{"num_attention_heads": 4, "intermediate_size": 704, "rope_theta": 10000.0, "qk_norm": true, "attn_scale": 0.125, "init": "uniform", "init_std_qkv": 0.0326, "lr_head": 0.0066, "schedule": "cos", "final_lr_fraction": 0.0, "max_steps": 13337}
Each number is 128 + 32 x the weight over its row's rms, rounded and kept within 0 to 255. Layers, rows and columns count from 0. The size above them is the row's rms in percent of the matrix's.

# layer 11 attention output (transposed), 256x256, rms 0.0869, rows 240-255, columns 0-63
size [ 99  90  97  85  92  90  79  99 100 101  86  95  91  91 108 100]
[[ 94 136 184 110 146 152 151 143 134 122 144  91 162 121 193 118 167 107 146  58 145 150  84 197 114 103 170  91  90  55 168  78 123 182 119 130 131 188 163 144 120 139 181 105 149  78 142  70 170 107 209  81  89 178 119 126 113  88 103 140 152 128 146 132]
 [142 121 156  89  90  91 128 196  80  73 117 137 111 157 180 103 117 137 116 124 166 109 139  55 136 120  78 149 143 175 147 166 109 151  88 110 115 127 161 149 176 149 138 168 121 177  59 114 137 139 142 134  77 160 134 165  48 190  46 139 100 117 186 137]
 [119 122 146 124 106  54  80 137 183  59 118  51  80 217 116  91 107 200  62 121 102  96 101  71 173 131 151 104 133 135 128 140 165 110 183 122 119 186 164 108 139 142 121 181 164 160 118 140  81 110  76  83 139 202  91 150 167 171 119 141 104 129 153 108]
 [120 137 186 138 134 171 149 132 132 140 137 165 150  99 139 177 199 123 160 143  94  63 137  95  85 125  83 135 193 133 115  74 136 131 137  90 144 140 105 145 116 126 131 151 164 135  94 140 141 154 121 113 126 164 113 132 151  74 151 152  87 105 109 107]
 [112 161 145 148 117 130  92  84 167  77 108 139 141 172 131 156  72 174 121  78  95  95 115 140  87 171 135 151 142  56 139 128 106 118  99 136 132 138 131  63 210 134 110 137 123 139 146 124 108 127 125 154 143 115 153  93 180  47 213 130 144 136 146 138]
 [152 154  75 141 157  97 107 116 105 140 126 125 104 139 108 145 112 157 103 181 125  90 148 159 110  96  89 162 220 163 171 151 137 131 149 155  82 105  90  99 170 155 158 169 113 112  60 130 119 115 109 133 117 117 183 116 200 112 170 129 143 119 129 161]
 [123 126  64 125 106  97 122 112  75 178 128 134 189 111 166  92 127  99 111 129 132 153 144 149 112 140  72 159  84 222 110 125  86 135 128 128 132 145 116 141  91 106 109 134  88 169  87  92 113 108 116 147 129  97 105 117 145 157  47 165 122 143 108 119]
 [142 156  96 101 108 111 118 111 150 148 105  48  79 176 108 119 116 147  66  72 149 162  92 137 139 142 146 129  74  63 165 121 149 121 157  84 118 189 133 126  97 115 135 120 131  96 153 111 114  84  23 128 105 172  83 136 115 142 111 129 145 112  99 115]
 [118 110 123 102  96 199 154 112 115 126 113 114  86 100 132 139 183 148 153 224 143  91 158 182  81 140 179 119 194 143  76 113  75 139 153 111 171 132 143 117 100 173 165 153 109  89 142  80 106 155 140 166 107  81 158  95 152 147 142 126 158 176 123  97]
 [183  72 198 142 134  84 144 103 165  89 193  85 195 143 154 140 132 178 111  97 137  86 163 113 117  98 122  81 172 191 156 107 177 115 131 130  87 108 110 154 155 129 110 144 149 145 127 158 168  90 164 101 114 187 113  96 111 205 131  57 108  59 123 175]
 [108 167 148 115 143 108 156 137 123 113 135 185  80 173 127 169 124 151 166 197 127 134 127 179  85 116 128  95 166 160 155 125 170 120 181 103 124 130  88  97 178 113 148 122 107 114 165 133 140 184 120 153  92 115 175 137  62 168 165 102 190 118  77 150]
 [100 153 108 152 121 140 115 136 118  78  92 152  78 116 132 141 168 134 142 217 138 144  93 136 136 122 123 112 153 113 120 133 106 125 129 181 141 132  83 105  90 120 161 185 120 127 124  84  95 233 143 150 102  72 164 142 137 162 153 111 137 178 107  90]
 [128 106 127  78 154 121 131 102 124 156 182 136 143 103 187 166 202 100 117 111 153 162 122 177  99 136 104 135 189  92 116  56 117 165 163 151  88 141 112 154 122 135 168 113 149 130  99  81 123 169 133 138  90 120 123 133 139  82 139 142 142 111 116 105]
 [124  97 117 123 106  94 144  91 139 101 135  83 139 135 113 136 130 108  80  81 107 103 147 112 129 127 107 104  59 116  97 125 122 108 186  75 113 125 112 180 119 129 119 200 105 204 104 141  71  81 133 120 115 143  91 143  84 101  65 166 103 130 136  99]
 [101 147  83  81 154 126  81 134 123 131  80  98 148 154  95 122 106 199  57 104 177  83 152 179 158 153 118  82 147 165 165  86 120 126 154 138 176 179 174 135 125 160 116 112 112 123 113  98 170 111  39 110 171  85 115 184 154 132 106 156 172 138 141 167]
 [113 111 140 123 117 134 104 109 127 113 149 193 161 124 160 138  94 157 141 202 101 141  92 138 117 124 140 136 156 120 130 123 187 124  98 164 126 138  71  72 121 168 126  57  89 151  67 144 137 157 211 136 133 105 162  96 114  85 213 130 127  96 138  75]]
# layer 11 attention value, 256x256, rms 0.0887, rows 241-255, columns 0-63
size [ 90  92  83  89  86  77  98 103  97  77  97  88  87 102  95]
[[138 142 129 136 119 140 203 154 236 173 198  99 146 154 141 152  97 111  86 143 135 132 101 148 204 156 167 124 129 108 142 109 109  73 119  93  87  99 140 106  70 118 174 120 163 141 119 115 138 135 132 187 216 127 116 119 143 108 119 134  96 133  92 108]
 [ 67  72 162  62 114  85 132 108 137 162 144 153 108 104 141 167  64 160  98 138 146 123 146 126 123  97 132 137 142 136 152 125 166 174 126 112  91 163 133 143 118  97 127 133  98 131  68 159  41 144 106 170 163 103 133  78 113 130  93 159 124 123  94 106]
 [148  97  96 129 167 148 142  97 109 201  90 158 122  41 113  96 143 142 138 101  54 165  92 107 187 140 173 122 147 165 109  90 105 166 123 108 137 175 182  74 130 123 151 165 125 100 204 122 177 114 195 140 186  94 141 112 101 135 129 128  99 183  86 142]
 [101  84 100 124 125 187  60 141  89 113  85 172 175 137 137 104 133 106 113 111 105  90 177 167 171 133 148 137 111  94 147 188  97 104  80 109 132 129 159 104 162 119 154  66 152 112 154 172 186 139 186 126 136 136 105 138 115 165  74  82 144 167 121 160]
 [ 95 120 154 108 110 126 101 145 127 121  98 151 135 163 135 149  98 103 140 113 166 161 166  77 185  95 175 142 136 130  88 128  96 136  96  82 107 215 129 173 137 106 141 114  83 149 170 138 163 138 152 110 181 109  80 123 107 140 140 191 133  73 152 150]
 [134 179 104 168 137 140 170 158 182 144  92 133 122 167  85 114  75 109 108 123  93  86 165  73 245 103  84 118 105  96 108 174 195 109 133 102 120 114 136  90 155  75 138 148 118 145 160 156 116  94 127 137  68 151 156 198 137 136 117 107 127  74 127 113]
 [ 82 137 141 127  93 164 112 141 108 115 146 172 140 187 116 121 132 159 161 125 116 122 109 160 139 127 172 135 133  86 175 129 130 115  45 147  82  97 128 123 149  78  22 173  70 135 146  94  63 160 151 205  70  64 122 192 163 150 142 100 129 127 111 145]
 [154 115 159 191  98 102 152  98 133 122 184 114  96 114  94  68 135 131  93 136 110 110  43 132 125 121 102 174 111 147 122 107  90 137 119 154  65  86 117  87 208  99 107 162  82 132  69 154 153 174  97 205 171 111  81  88 198 103 132 162  98 120 140 127]
 [116 172 114 133  81  84 163 159  87  73 128  86 118  45 158  83 128 195 106 116  97 128 103 146 178 167 147 107  78  90  84 142 189 139 137 121 189  66 145 117  75 107 125 175 116  88 154 151 128 150 156 140 167 102 163 154  99 125 135 163 119 163  85 118]
 [133 142  89 120 101 142 118 133 143 141 174  99 122 176 102 157 166 129 136 150 122 129 154 153 115 107 134 103  93 141  82 109 146  87 149  96 155 131 148 130 120  72 105 149 108 136 156 108 120  87  86 147 228 129  84 166 131 129 170 110  57 132 129 172]
 [118  99 151 156 114  82 163 163 187 150 177 107 132 157 104 102 104  89  70 127 129 163 123  98  78 152 124 130 119 161  90 105 140  71 162 134  91 196 130 154 172 104 161 141  13 132  89 133  65  51  27 159 109 160  96  97 118 121 154 174 115 126 151 175]
 [160  60 120 180  82  46 142 109  91 146 139  95 129  79 136  94 103  97 105 109  91 152 119  85 170 116 110 106  86 146  98 108 147 132 119 149 142 146 136  80 133 129 113 147 156 171 127 156 151  91 159 155 164 113 126 179 152 100 167 226 146 128 168 130]
 [ 80 131 136 100 118 136 143 154 147  90 118 109 162 134 143 157 112 124 208 108 108  94 128 129 166  98 119 134 171  97 137 141 162 154 143 112 120  95 178 100  95 148 142 112  89 122 172 133 162 166  73 187 124 118 170 165 153 160 146 138 102 101 126  83]
 [ 82 142 164  38  83  90 127 125  76 101 177 168  85 185 104  80 130 187 133 116 122 109 102 150 143  94 162 161 119  96 208 120 118 127  79 114 153 187 155 145  77 160  76 115 125 109 133 135 106  76 151 118 156 111 132 153 180 153  74 149 136 111  90  97]
 [124 123 110 121 144  70  57 130 106 113 118 115 155  41  90 124 143  71  96 117 112 158 124 132  66  70 109 104 101 148 127 124  82 114 154 155 122 188 111 107 145  76 177 108  90 112 188 183 131 116 116 128 113 149 111 124 126 112 141 147  84 140 111 141]]
# layer 11 MLP gate, 704x256, rms 0.096, rows 0-24, columns 0-63
size [101  97  96  99  97  98 101  97  99  97  97 103 102  98 100 100  99 103 103  92 100 103 102 101 100]
[[132 153 172 132 124 136 138 138  84 197 136 123 119 101  99  60  98 157  86  94 176  91 110  93 100  91 132  40 124 161 153  99 184  98 139  78  77 134  86 117 142 107 101 111 172 118 110 120  86 133 156 126 105  25 118  72  65 102 162 126 144 151 108  86]
 [191  84 101 189 133 132 113 178 183 145 188  77  97 120  98  88 136  93  73 108 129 144 137  78 134  60 197 127 133  71 123 134  82  89  69 158 124 164 105 158  73 118 144 150 172 172 109 119 105 141 134 129 139 109  89  70 133 126 234 102 107 157 136 130]
 [161  32 138 107  82  76 145 128 115 159 119  66 126 176 108 131 134 146 114 134  75 113 170 112 141  85 129 116 164  82 174 136  60 139  69 167 121 124 119 161  91  94 118 131 122 125 109 119 146 137 123 109 126 100  79 106 141 119 133  64  92  95  74 154]
 [100 139 163 199  49 104 150 177 138  90 119 111  94 158 106 100 117 101 155 116 109 135 169 123  85  97 153 113  57 139 148  61 143 182  83 146  74 141 114  91 134 101 152 125  95 106 124 159  98 160 127 140 149 126 132  64  87 106 124 159 164 135 138  66]
 [144 154 113 135 164  99 141 121 134 162 134  62  65 159  82  81  94  65 116 135 152 145 117 121 172 139 140 155 135 117 133 143 108 136 161 142 150  60 123 125 117  61  96 156 125 189 152 193 143 156  79 105 119 125 109  91 163 115  75 116 104 149  52 177]
 [124 106 112 140 110 116 172 133 119 110 165 134  76 106 142 133 195 113 183 124  83 110 151 102 111 120 128 160 165 125 152 154  97  73 126 152 142 138 128 128  85 110 181 177 126 141 161 166  83 133 190  72 161 127 157 112 128 120 100 135 145 157 101 110]
 [151 103 123 128  88 136  73 125 126 163 122  86 144  94 131  91 118 154 101 130 166 119 128  83 178 109 181  99 142 117 118 141 133 104 159  98  49 106 104 150  99 108  77  79 150 148 153 153 149 184  93 116 160 113 140 114 107 129 148 115 134  70 111 127]
 [115 164 169 101 104  98 146 163 118 130 104  92 131 132 128 154 127 134 102  95 175 144 120 100 123 129 130 103 123 135 182 170 150 145 150 142  94 151 151  77 152 120 100 153 105  85 141 143 112 112 157 121 128 102 136 111 157 109 117 166  96 105  96 130]
 [130 109 151 169 139 129  93  80 117 107  72 156 131 171 139 124 118 107 105  87 156  56 196 138 127 184 103 120 143 120 177 207  90  92 125 194 153 187  83 166  74 142 206 188 151 162  72 146 147 117 152 123 101 139 122 115 145 120 146 149  90 128 155 119]
 [ 99 105 165 132 157  91 126 156 118 116 116 128 120 140 140 122 132 198 115  88 169 130 117 162 179 160 160 108 150 139 151 104 102 132 128 117 186 174 125 119 109  29 150 147  82  86 133 120 172 182 151 153 154 150 152 126 112 117 120 105 200  93 124  92]
 [111 132  85 136 171 114 142  96 120  82 177 172  72 157 117  83 144 121  58 140 101  97 135 106 152 137 125 188  99 140  96 124  94 160 163  73 127 131 105 105 114 115  79 131 171  92 166  99 157 139 185 175 119  86 151 117 141 113 110 120  83 148 119 163]
 [147 130  88 210 110 134 102 166 104 152 181  75 119 117 102  85 145 154 133 133 166 194 160  96 149 125 108 161  69 181 105 152  94 149 114 125 169 147 123 140 106  97 191 142 103 141 142 116 104 126 156 157 154  51 128 162 101  97 142 187 122 175 199 135]
 [113  95 137 157 117  92 155 126 157 177 109  96  73 187 117  81  64 149 103 127 142 159 101 138 137 113  88 114 129 120 181  50 145 185 100 141 179 166 106 154  37 123 124 147 119 141  74 159 185 148 116 112 143 116 108 161  89  89 181  58 111 100 137 105]
 [142 130 132 167 178 127 101 100  50 177 159 131 146 164  79 110  71 123 133 150 141 126 119 107 159 120 156 116 142 147 154 143 112  87  88 119 113 124  64 134 152 120 182 130 133 137 163  83 158 148 119 157 161 116 140 106  50 125 116  85 137 113 162 108]
 [155 157 114 158 180 148  48 106 184 188 146 150 147 128  81  73 109  67 141 123 176  95 127  72 126 158 145  75 130 171 120 163  77 147 162 130  99 150  85 112 122  59 165 130 182 148 191 109  75 156 186 118 177 131 172 102 104  89 146 136 181 134  82 132]
 [173 136 140 166 166 135  88 185 135  90  94   6  57 175 115  68 123 117 151 100 138 195  82  62 154 102 121 112 112 133 137 114 147 123 144  64 103 116 127 144 141 158 176 117 137 138 202  99  91 110 148 111 153  82 122 116 116 106 102 117  86 101 124  88]
 [141  34 122 161 190 162 149  91 145 153 165 148 117 110 144  96 135  80 144 148 128 124 188 117 130 228  67 119 147 147 185 164 118 159 104 191 106 171 102  79 125 115 151 160  92 133 171 141  73 141 154 135 154 140 108 107  72 108 125  98 128 100 128 119]
 [ 70  93 120 159  99  84 123 137 157  55 128  87  51  79 107 132 115  95 122 110  46 187  96  79 105 132 158 131  88  70  87 143 135 160 127 172 151 102 127 143  61 142 132 119 174 118  96 123  38 154 117 170 110  45 164 136 110 117 144  90 121 163  98 153]
 [ 87 198 149  96 102 100  90  98 169 132 163 134 138 107 117  73 111  86 132  98 128 157 131  23  81 147 120  87 124 171 188 114 161 129 158 171 128 147 103 153  74 127 169 148 155  90 128 149 194 162 150 115 168 104 104 126  88 108 151 156 151 118 113 130]
 [142 140 103 109 177 125 171 112 138 115  60 119 119  92 101 109 119 174 135 135 129 146 143 114 150 151 167  88 130 127  79 167 126 112  94 135 159 129 175  65 104 156 104 188 108 106 106 154 145 167 127 128 139 122 123 173 154 134 195 110 112 111 114  83]
 [144 163 148 128 161 153 136 138 164 154 123 132 112 160  98 144  97  73 182 101 159 160 173 140 138 154 125 126  79 131 101  90  94  97 122 162 112  26 157 156 175  82 118  88 158 101 172  98 159 110  92  88 149 139 138 102 165 126 179  43 122 107 175  92]
 [ 92  67 102  82 143  91 184 132 185 132 170 163 130 158  97 124 121 143 182 115 145 215 193 103 132  87 171  96  98 139 144 103  47 163 166 120 130 110 105  86  95 152 127 170 162 156 106 123 130 153 139 115  97 130 153 155 106 133 125 118 102 147 155 116]
 [ 86 122 161 112  71 129 112 119 176 133 123 121 112 137 107  95  99  99 110  99 117 124  74 174 129 173 101 113 106  98 126 158 113  47 104 125 160 141  52 111 136 132 135  94 133 136 158 108 130  99 130 177 184 115 105 132 115 109 142 141 133 176 122 139]
 [132 180  97 166 172 132 132 181  80  88 111  96 148 108 117 131 140  65 149 131 128 173 165 103 205 121 186 187 124 107 136 106 108 104 186 116 131 117 105 169  58 140  73  78 143  98 115 136 184 110 134 113 125 106 154 140 166  97 131 123 156  85 110 179]
 [114 199 140 139  82 142 115 128 122 153 102 128  53 140 146 155 175 135 105 176 153 131 130 141  65 132 172  85 153 122 139 114 132 163 139 118 176 126 122 148 118 165 108 113 166 171 107 108 146 116 122 152 143  94 179 116 127 118 157 133  78 172  45 108]]
# layer 11 MLP up, 704x256, rms 0.0984, rows 0-24, columns 0-63
size [101  96  92 100  93  97  99  97  97  98  94 102 106  97 101 103 101 104 107  87  98 102 103 101 100]
[[150  61 126 129 190  86 142  93 168 125 116 128  57 110 205 123 118 101  75 109 159 157 102 121  54 158 130 167  89  84 143 149  96  95 123 193 185 144 131 102 104 135 110 119 142 116 128 129  89  97 115 137  88 144 110 140 210 112 145 102 129 135  96 128]
 [149 120 116 111 156 104  92 111  97 164 113 175 136 140 128 174 102 161 157 130 108 157 133 151 126 134 106 127 144 180 129 202 141 132 153 109 101  96  90  92 206 184  99  86  78 100 134 104  68 166 197  98  80  96 110 131  99 137 107 155 152 118 144 127]
 [ 99 120  83 142 131  41  66 151  78 106 111 124 175 127 147 102  89  93 122 123  66 169 162 179 174  89  91 141 109 164 178 145 158 195 136  96 140  99 125 154 109  81 115 156 132  62 142 121 194 150 149  92  44 100 116 125 110 167 150 119  76 176  82 187]
 [115 153 112  84 127 123 156 132 186 126 136 104 181 172  98 107 139 149 110 141  79 123 161 145 157 103 168 115 170 153 124 191 119 165 143 118 150 143 115 152 123 126  81 107 135  90 137 162 147 139 119 127 111  91 114 131 162  91 131  96 113 139 103 114]
 [128 123 129 142 105 107 144 108 196 110 190 141 117  41  96 130 185 123 138  94 106 161 103 112 121 185 109 132 166  63 122  87 162 137 130 106 111  85 166 163 111  91 118  46 103 148 118 101 126  79 158 146 138 115 105 166 180 137 136 190  92  81 187 129]
 [138 131 146  71 193 141 113 128 104  77 146  85 126 113 132  80  78  92 145 120 127  50 177  61 136 131 164 141 165 110 108 139 144 103  70 111 193 104 171 149  11 127  84 129 161 106 136 151 149 124 102  76  95 143 133 145 195 101 131 128 139 134 114 118]
 [136 103 160 111 117 138 183 122  91 129 121 119 132 169 137  48 161 154 161 160 109 127  90  80  70 102  84 126  99 197  94  77 106 115  41 127 123  99 129 105 150  81 118 185  90 178  72 112 173  75  99  73 133 116 118  87 164 135 135 133  82  93 135 150]
 [144 149 128 143 183 106 178 148 131 128  98 190 122 133 145 147  99 113 123 138 135  96 115  86 171 145  76  84 164 100  89 145  57 160  74 145  63  80 116 107 122 109 155 171  92  95 133 152 177  90 102 120  90 143 105 137 175 107 149 157 100 109  63 149]
 [140 110 143  89 168  87 103 113  92 128 138  89 175 119 132 147  78 142 126 153 108 168  89 123 105 151 120 109 136 106 150 164 101  93 154 131 122 136  98  94 179 138 154 175  98 148 110 160  66 148 109 170 140 194 147  95 112 135 122  68 159  74 128 118]
 [144  34 149 218 125 122 155 153 140 118 149 122 107 128 102 126 186 145 155 159 164 104 106 109 110  90  85 126 126 106 134 163 156 138 135 191 149  95 140 154 140 171 101 114 144 147  48 186 137  64 123 121 105 115  87 137 190 117 137 136  69 124 110 109]
 [125 112 107  93 124 146 139 155 133 182 166 173 157  49 116 170 111 149 202 117 123 159 152 170  69 161 126 110 138 143 139 106 172 154 156 111 168 133  82 109 186 114 112 165 154 106 109 148 112 158 145  92 113 120 165 138  72 136 116 169 150 138  77 108]
 [114 107 132 151 158 114 107  80  95 144  86 149 186 135  86 139 177 162  75 129  91 107 140 132  75  60 150 132 147 105 104 147  99  36 149  93 159 111 119 107 114 116 109 137  95 112 128 159 106 153 178  60  57  93 149 125 137 134  88 104 110 151  89 114]
 [ 93  90 123 109 135 121 113 162 143 160 171  97 116 131 148 172  64 119  97 129 121 113 106 147 106 220 138 153  88  75  95  78 182 171 107 100 149 120  59 188  51 140 120 129  81 144 146 151 142 140  59 122  77 183 141 144 140 113 111  99 173  88 174 138]
 [ 71 152 101 130 174 142 137 134 139 126 167 140 110 140  67 146 163 101 108 121 151  56 207 160 101 129 125 122 121 136 110 129 133 158  90 160 203 106 139 152 159 152 141 156 163 194  93 167 133  70  97 117  55 107 149 132 109 148 183 138 123 120 108  77]
 [169 189 110 129  99 116  84  86 161 171 150  99 134 142  98 141  93 128 134 126 145 103  92 119 167 159 106 124 167 139 121 113 108 120 176 175 156 125 148 160  77 110 172  91 155 118  64 141 112 177 118 130  82 137 167 106 120 128 126 195 149 169  68 146]
 [158 184  97 157 133 152 106 169 160  90 141 120 168 122 100  82 138  47 120 161 163 174 147 104 104  98 118 117 168 122 102 113 125 102 123 129 144 169 134 115 137 110  88 103 150 135 128 168 104 142 125  86  83 150 162 174 141 151  95  96  64 110 141 115]
 [125 176  55 113 139 128 173  84 123 134  96 117 126 216 107 137 115 160 114 136  95 163 108  93 102  88 172 137 125 166  94  99 126 137 144 139 128 140 142  72  95  89  56 103 145 123 113 122  96 141 180 137 141  81 123 109 152 123  92 136 136 152 131 157]
 [101 125  95 131 143 119 160 120 174 113 166 158 117 125 112 122 128  76 152 130  78  99 127 166 156 133 107 194  86 161 102 153 159 154 188  95 125 153 144 183 133 120 123  81 137 124  98  79  93 128 139  85 157 122 120 126 143 118 120 118 150  98  87 131]
 [122 145 131 110 197  77  97 162 184 203  93 183 125 127 142 171 113 114 145 125 185 143 169 121 146 124 188 125 101 163 192 141 156 128 177 125 132 135 138  94 107 156 158 160 139 116 138 151 200 183 154 150 118 111 105  78  66 132 137 129 153 110 138 164]
 [140 158 122 115 141 160 104 175 124  85 131 129  73  98 144 157 116 195  93 126 127  98  92 125  87 143 136 111 169 120 118 161 136  82 120  74 125 159 100 130 144  85 113 118 162 121 111 156 142 160 142 171 133 142 107 125  70 121 160 133 103 111  84  82]
 [140 107 136 121  96  76 182 143 100  51 146 144 113 149 148 138 118 135  63 119  82 120 138 142 147  61 156 114 149 183 161  77 143 167  92  71 151 144  93 125 106 162 138  57 111 223 166 100 179 105  98 195 135 148 110 173  99  99 135 143 193 163 113 180]
 [123 113  65 153 123  82 110  83 134 154 125 105 141 122 119 165 130  88 124 108 131  86 105 148 123 112 115 159 105 150 118 204 118  93 143 134 136 144 156 145 104 136 141  84  95  97  72  89 147  95 126 155 106  95 115  70 137 134 141 125  90 179 128 189]
 [148 113 100 136  75 125 200 115 141 129 160 124 183 162 149  81  94  77 128 119 114 167 133 150 176 120 134  78 137 126 125 119  95 105 100  98 132 135 117  69 151  81 110 148  99 145 123 167 120  95 104 183 126 124 149 167  87 116 130 114 158 132 125 101]
 [137  50 109 144  88  91 101 124  99 128 146 136 123 175 149 159 165  55  98 155 159 123 142 150 147 134 172 137 102 132 112 189 151  74 142 148 104 123  47  91  71 150 148  73 117 113  57 114 168 102 149 106 109 133 145 109  52 123 138 187 173 191 150 143]
 [109 113 109 140 107 134 169 123 166 117  82 194 104 169 124 125 166 188 163 103  95 119 120 106 128 125 135 102 104 137  49  88 125 126  67 192 176 100 143 102  63 169 133 167 120  80 149 110 139 160 115 177 135 134 120 146 119 136 151 172 139 155  73 132]]
# layer 11 MLP down (transposed), 704x256, rms 0.0928, rows 0-23, columns 0-63
size [102  98  92  96  94  96 100  98 100  94  98 104 106  96 100  95  95 106 103  90  94 103 101 102]
[[124 154 198 128 160  93  96 105 126 116 136 197 122 130 129 117 160  93 131 167 121 147 129 128 173 107 177 117  95 161 172 201 142 143 143 171 144 162 115 117 146 118 100 179 140  85 140 139 167  66 150  82 143 139  98 119  82  50 142 162 142  80  71  78]
 [181 137 149  94 122 169 111  91 170  98 137 108  58 154 150 103 107 128 103 193 189  87 114 176 146  83 207 138 154 114 137 109 112 145 124 123 185 143 105 104 135 158 125 200 103 117 125 117 119 147 154 118 109 170 177 136 208 115 145 114 170 200  67  91]
 [153 154 181  84 141  59 156 165 144 155 102 149 223 120 129 116  78 125 138  97 173 169 114 140  98 167  59 141 168  77 118 148 114  91 129  84 118 124 101 151 128 142 174 118 101 118 113 143 135 152 136 101 146 122 123 116  69 255  86 148 141 110 163  93]
 [162 147 165 123 167 100 111 109  87 142 113 167 192  60  93 124  86 126 160 162 100  91 137 198 149 168 158  99 160 156 112 135  59  79  87 137 139 162 141 168 135 115 132  83 141 133  78  74 108 154 154 133 131 138  99 161 132  98 113 127 152 111 103 130]
 [168 147 130 128 140 174 143 118  90  99 124 137  99 135 111 152  76 129 145 131 113 105 165 200 119 123 115 152 117 197 169 117  93 130 121 127 153 150  99 115 178 148  91 137  91 113 136 135 119 168  55  94  30 116  85 109 101  81 112 133 190 124 114 135]
 [128 110 137 134 160 133 157 112 153 136 137 116  87 121 100 164 111 127  80  85  71 190 192 188 107 111 122  91  87 166 124 173 106  68 136  79 118 152 138 140 167 167 188 141 118 137 177 137 102 129 146  83 172 139 138 168 171  87 116 127 157 100 114 120]
 [106 106  56 102 110 125  96  49 146  22  66 149 164 141  66 149 120 205 146  86 167 154 109 130 172 112 140  84  99 154  79 125 131 109  65  87 142 136 176 108 122  84 165 114 130 120 176 183  96 142 126 106 132 105 147 152  98 103 157 152 143  80  89 138]
 [ 98 145 108  79 148 191  79 167 100 125  89 121  83 128 110 161 157 154 153 130 174 119 158 137 175 166  46 143  99 150 126 146 100 177 102 138 125 128  83 168 115 151 123 107  72 123 139 142 165 110  59 157 154 150 147  95  97 132  58 105 167 129  90 140]
 [ 94 180 179  96 120 145  96  56 129 106 128  94  87 115 147  81 165  74 154 135 140 132 134  90 148 173 140 116 130 140 140 140  99 131 182 106 159 155 121 116 163 181 194 117 109 107 152 155  99 146 156 154 135 153  93  84 165 121 161  90  74  84 133  95]
 [ 76 118 146 116 130 206 120 143 123 137 184  96 107 119 159 123  81 113 107 134 139 144  68 147 130 100 155 161 146 146 131 139 142 116 114  96 152  84 147 228 126 143 105 125 130  65 140 116 139 156 135 108 107 212 139 113 135  59 192 114  98 102 130 148]
 [116 111 114  99 163 110 128 120 109 183 174  91 116 132  75 153 144 123  99  97 139  77 137 131 119 120 120  83 101 185 150 114 108  98 109 168 104 164  85 118 155 137 137 119 107  45 184 117 163 141  80 116 115 163  88 185 170 134 109 123 160 145 150  77]
 [108 129 106 130  98 147 131 214 140 145 109 141  97 125 108 105 137 147  88 143  87  30 111 133 160 148 152 101 178 166 179 117 123 114 113 174 101 137 145  65 152 111 191 170 103 139  95 133  78 159 122 127 112 136 187 116  99 118 102 158 220 156 177  13]
 [119 141 155 143 163 118 170 109 156  97  72 118 161 115  99 128 165 148 108 120 159  74 169 119 158 114  82  83 168 199 112 148 132 172 128  66 164 177 105 161 116 145  89 129  90 189 119 113 149 137 115 170 102 144  61  87 138 110 107 136 144 161 104 160]
 [ 63 122 130 118 113 110 141 128 119  26 101 125 126 114 107  85  66 121 149  88 135 123  88  63 131 144 150 118 116 131 127 177 152 101 162 137  91  57 136 129 105  70 154 104 106 108 164 203 150 121 122 147 148 147 141 116 122 121 169 128 107 115 147 115]
 [136 120 124 151 125 189 195 125 103 125 115 107 153 160  86 107 165 118  92  95 145 172 114  65 117 130 114 156 123 170 224  91 140 106 105 134 115 137 114  76 134  99 141 115 146 129 164 109 109 133 158 119 126 117  94  87 106 196 137 186 139 117 120 173]
 [ 94 144 149 159 104 143 111 142 113 108  72 141 255 166 193 119 131 112 126 159 105 112 106 143 128 104 107 112 132 128 156 130 134 130  99 124 162 158 142  94  92 140 155 121 129 148 100  98 150 184 115 133 144 114  75 108 182 255  91 134  94 157 136 159]
 [ 84  96 112 111 135  73 166 112 150 131  96 121 190  44 146 108 168 101 162 143 133 118 100 119 122 145 161 105 140 172 135 150 157 116 158 133 116 163  75 170 136  91 134 123 180 120 122 107 119 185 154 134 152 156 155  88 109 132 160 121 110 111 129  97]
 [123 109 139 138 136 128 140 130  86 136  70 107 152  74 118 128 131 153  99  96 136 152 101 131 118 137  80 106  75  91  91 132 199 115  88 126 112  50  63 122 126  84 106  97 167  90 134 152 101 101 148 167 201 142 160 165  85 202 108 147 106  68 183 169]
 [135 173 120 136  71 110 126 131 118 116 142  81 128  89 146 112 153 154 170 125 122 148  62 122 137 158 123 101 132  90 136 181  93  19  63 117 149 123 138 142 126  69 178 144 111 163 148 149 139 185  63 147 158 144  66 185 116 141 103 181 221 113 118 132]
 [154 124 144 158 175 109 150  96  94 151 127 112 102 106 191 118  97  94 146  88 125 122 159 171 124 160 136 112 114  57 170 104 190 208 136 136 109  75 111 135 148 121 113 118 139 126 114 114 112 158 149 113 115 115  89 107 166  77  54 153 128  95 119 144]
 [112 205 120  64 121 117 111 147 174 124 104 123  61 130 107 177 134 153 128 151 117 130 118 133 154 104  99 122  94 204 170 191  90 162  86 116 189 118 103  88 144 138 128 104 128 125  97 116 133 126 195 124 131 185 115 167 107  45  87 147 112 133 165 170]
 [207  88 114  45 133  90 121 130 108 172 128 133  92  65 163  68 135  92  69 107 146 153 114 177 161 130 109 121 182 128 161 154 119 123 122 110 150 193 146 160  98 148 123 128  96 180 151 150 169 132 104 139 123 147  99 123  66  89 121 139 157  93 114 133]
 [ 91  71 123  94 131 166 157 108 169 153 144 148  85  97 168 134  91 162  94 133 117 120 181 113 117 187 135 149 158  93 143 156 150  77  76 102 171 137  95 126 113 143 118 124 112 138  77 110  99 167 143  96 107  69 116 115 154 145 122 176 108 176 145 168]
 [164 105  88 106 178 118 172  90 141  48 105 181 181 142  94 127 139 118 190 108  93 124  67 115  67 109 102 130 124 137 187 158 152 114 161 155 133  75 143 115 180 162 118  99 108 172 121 109 111 182 166 170 182 142 107 116 134  88 124 156 125  82 160 150]]